Weights of a small GPT-style language model, trained from scratch on English Wikipedia.
Size: 25 layers, width 64, 4 heads of 32, MLP 512 squared ReLU, vocabulary 845, 2.53M parameters.
Architecture: LayerNorm before each block, rotary positions, biases on query, key and value, tied embeddings.
Training: a variant of Muon for these matrices, 8332 steps.
Each number is 500 + 40 x the weight over its row's rms, rounded and kept within 0 to 999. Layers, rows and columns count from 0. Numbers have three digits each. The size before them is the row's rms in percent of the matrix's.

# layer 3 MLP down, 64x512, rms 0.0258, rows 25-46, columns 128-255
101:523555513445512518572454505491504469445475469526434497503502507484482545460470501475470498463557508548570388540471512463540532486579514521576468447495461593431478491590521523536501510476576484509531548508474497525479537503523521505592524455470488535571555519471501459512518543441512516529491484478482504559501463473520607543506446493483434519494484549487451537485449508512533532521524
112:558462490552483460535551475533506468602528508506423520448503485528435448429493559507399488503498547494521577432473446490549436458539511486466513432399486467503533497504562517530467539469503520522459491508489462501501511561532458539443503482489480444528498483512575515454466498546490550526442517472513471512512581419474476487523488538484528464443496523520486443531431479501489492472492
093:511425462478499527462452512528509503490550464521457424520490501473515509487484492461431582533506485590502454535480535486579541512444535490516485484503592556491441464499537495460495482540517523537553496470505524498456467474479494487614493448493466445447502492486534553512506531548486556501475516446485432535518521509512541527453473530466516461475527473523476502513504503532471473447536
101:553487498422476441495531501467494499491561523464511540530511523521548493492473450510522446479470523524529508545614501490550553452517562467460511515527576425470475519446506475461465584588474506438462507479505427540507540532488452468496495555568592488570446478552433572456611455535482542511535546510505599530505447458439396531529528559527521535388487499457500557496447489555501504539506
099:549473482476484500516515508512462528493484531504396489547541493453474480501480474456494544470530476560492474546442465499507501552449491482481448462501509498462466513516419463381493491509472511467484447464504509522550531444496529457568459469469494518546538441455510498492537479500509517602455597509502522531372425530514442440553492497556504518480492429542466481549611513507533460453505
095:436482571474485493499477394485417529489483527508449515460466480450506491467524535485554506502451459559507421518476488530494460482481521523518519449456434500536508480546520513444465496423537478544455525472517573547503434492489539551469478576541567477535520510483566495496412427458490552507546514528500469532494502502511455527490538451540454542486460548453485484528431480580513481568488
109:466447532506500518468488476573505483479468460511480373477403461512468521574506393455517503479512427593501537582523507530494518546471473536535553533504470470474497484533519533554462562503477492446494453491542480448463503491492525450499480487487443411440527423473489513509541498518495506511543422522510609480530600460546494448461503513577486453536450509514509488514568484461479542456479
096:557506502444525533526505536465535527460477558583522516544539540457481469463514482491587492550504560456473607526566518567525449547501476496475519557553510447506525442485461507415510544512550501503449437494465525479496568536506445567561534466582488466499551531536573448495513541461469492520486437491500547482569548489479560489505485523478547455552448554458514490571483482512479471468477
096:466536545549455532577521433524484513488494534492443506475469486482507507494505474568446471459487500575547510497531521531396510504457535487487554501492507501424473519513577425462535508472514504456426521497528482524442422512509500482483583566511487540569520498494487463534496501526543600479516556491520557512535497504529534452575483502600446500545561439578538453492453486469521457490504
099:532478496547480543515485445503474488493554469416500547480564430503416482523513511519459458501512477557521461540495540446530518482539491471496516546463416481515486542423501495485451393476494526427543493537508488577552449506472471456501525434500494494481498496507495454511440493468534544495503555472504458475538525535439463443429526468531449526414516448481526482508513541484460498585525
105:506532496569484501502479459454492436558526494559435484490481552544570522531459517506507512545540455559505499547457513582513466592503446475487536476470503510454492467546519515512493464552556506505498484515511505477432503552478534566482519496518476536481548406476494506509549490500521507511469477494521434515430477482490483488532522457485496525503502533497515512493432530503492528514527
093:505478476431502516461513477462502575533495500535448532415506533507513493528534531445464520518509484430518491483633455486585485575501538493486514469546484454504516480529481556520536562508513484587526528523470505496527453618499500420539502482419495507442435517523459486520481555583473525453582511518518528444497572593467477518505509477518447521522516588534562535487535494487431590558466
097:493500461554487563489533567482523411459507484554590454490458457463428503502490519461452454481513453487473567529488515475521492429495549466512494538490514531528492468483450504451519480507400507511535529485520548550545484510538538487495451487493527428577447474528459510493489431530443498439510554460530554464471606531522409496485517536557485523592548531483459508484461519580518425495567
097:494511480423517524562434503503543504470464504518494525475556495505480468443475434478549495485545541477535509557523451490534530453524460519411450476491454472525526539510517526513463501472561520471533562522511533472441491535486514464504527415558476476465521534452459428500546500421502546511541460564486482541505548498514553474485512498379472434523490557472522515446477493511496456477479
101:532511494514539497532469516439473453484476447543506477513466517434527476483472471491529515483502510453508523463533498436458475484480502509501497555581474578533450446397472514448480509475550487541570522471479502589503535452542461478393546516549552440467510537494493545508455470509545557441470460497513573577563509502507502499451508478531490505532516449466438479533547487452534541486494
099:476513518464551471522494491518525555422508453502437523529483466532517424539489483516516565545549485483553428477532484517534529570559508507546463502572495524478525516445512575579491437520558480493531448522497500500509553490527559481609485522511480488568461512508562464514485498520484524512508493460496544550495514569465533492414524521547457441495555441484539514420470462546511510525473
093:507417515554513456493446579520457561500479427516453481522505488500504501534495471478564509542443518531529516452454505517569425533494529495558487508408489463458449534485514463482512515483543528484555470506531462458404464537529493525542532481502493526453505530524537572513522537538528467507418478415483478496493406467524417521495542528566512536464470475504532517539508472457518554476515
101:516514521551510456614582494530505572474451511575604506505482523491537487550462435529603483505518443520436451472502435523456510391502521535466517496515475506507486538462526486509506526538513529499478500529514484455504479541541532496570470487502473510551486539478434508488499482544493504491561493407502557462504477483495447556510530526499433536468527556500474518539506531506472598506472
099:520522440561518555509507487420480537537558516510510455539572481502547478514533470498530532509637459499534488459416566525444512535508459472553476535555452494448503489516502430489552471485568524449532537477527522552530488481498504580525513518421495535510549520506541560514454496502522522485540467604481482516528486454525538509489457528517641554579510513552484468523479483487569449503527
092:528476501508522487520497510476560499494516547424574528500534492473570482481551513540515517476517473459507554492486551539439532530565511502530493489490528508516531537576523515518451600511451496528484539484537509515576514550543526406507485525515505490509534484495566551472595491530479461509390438506526498552447444499435487462473513538454510538555578482517456542560433477434484523573520
108:534407484605487550585494492493500581485522516559561508485505545540553562528451539502501549528430515496414542521484505499446482584483482465490515542496492528487460495485459511489497580466561483489485521487481499508529507467489524533536480579461440488478459546535515445482557567525473449447416503474536521520467423599498518520561460514412478502544522487478501481500599491478492407450462
099:549468480533465458461489437514574450535510493458500467505471527561470545499493502531510514549493484418553564464460448471511549581489513519562497547445592542523544493571512482470466486528372510540475506524491508487506533487472455416503580475516470502539444570528536523461487487504537464529405534473460463518446516462501557506470491521482549458558472518570475438387466493476516460489551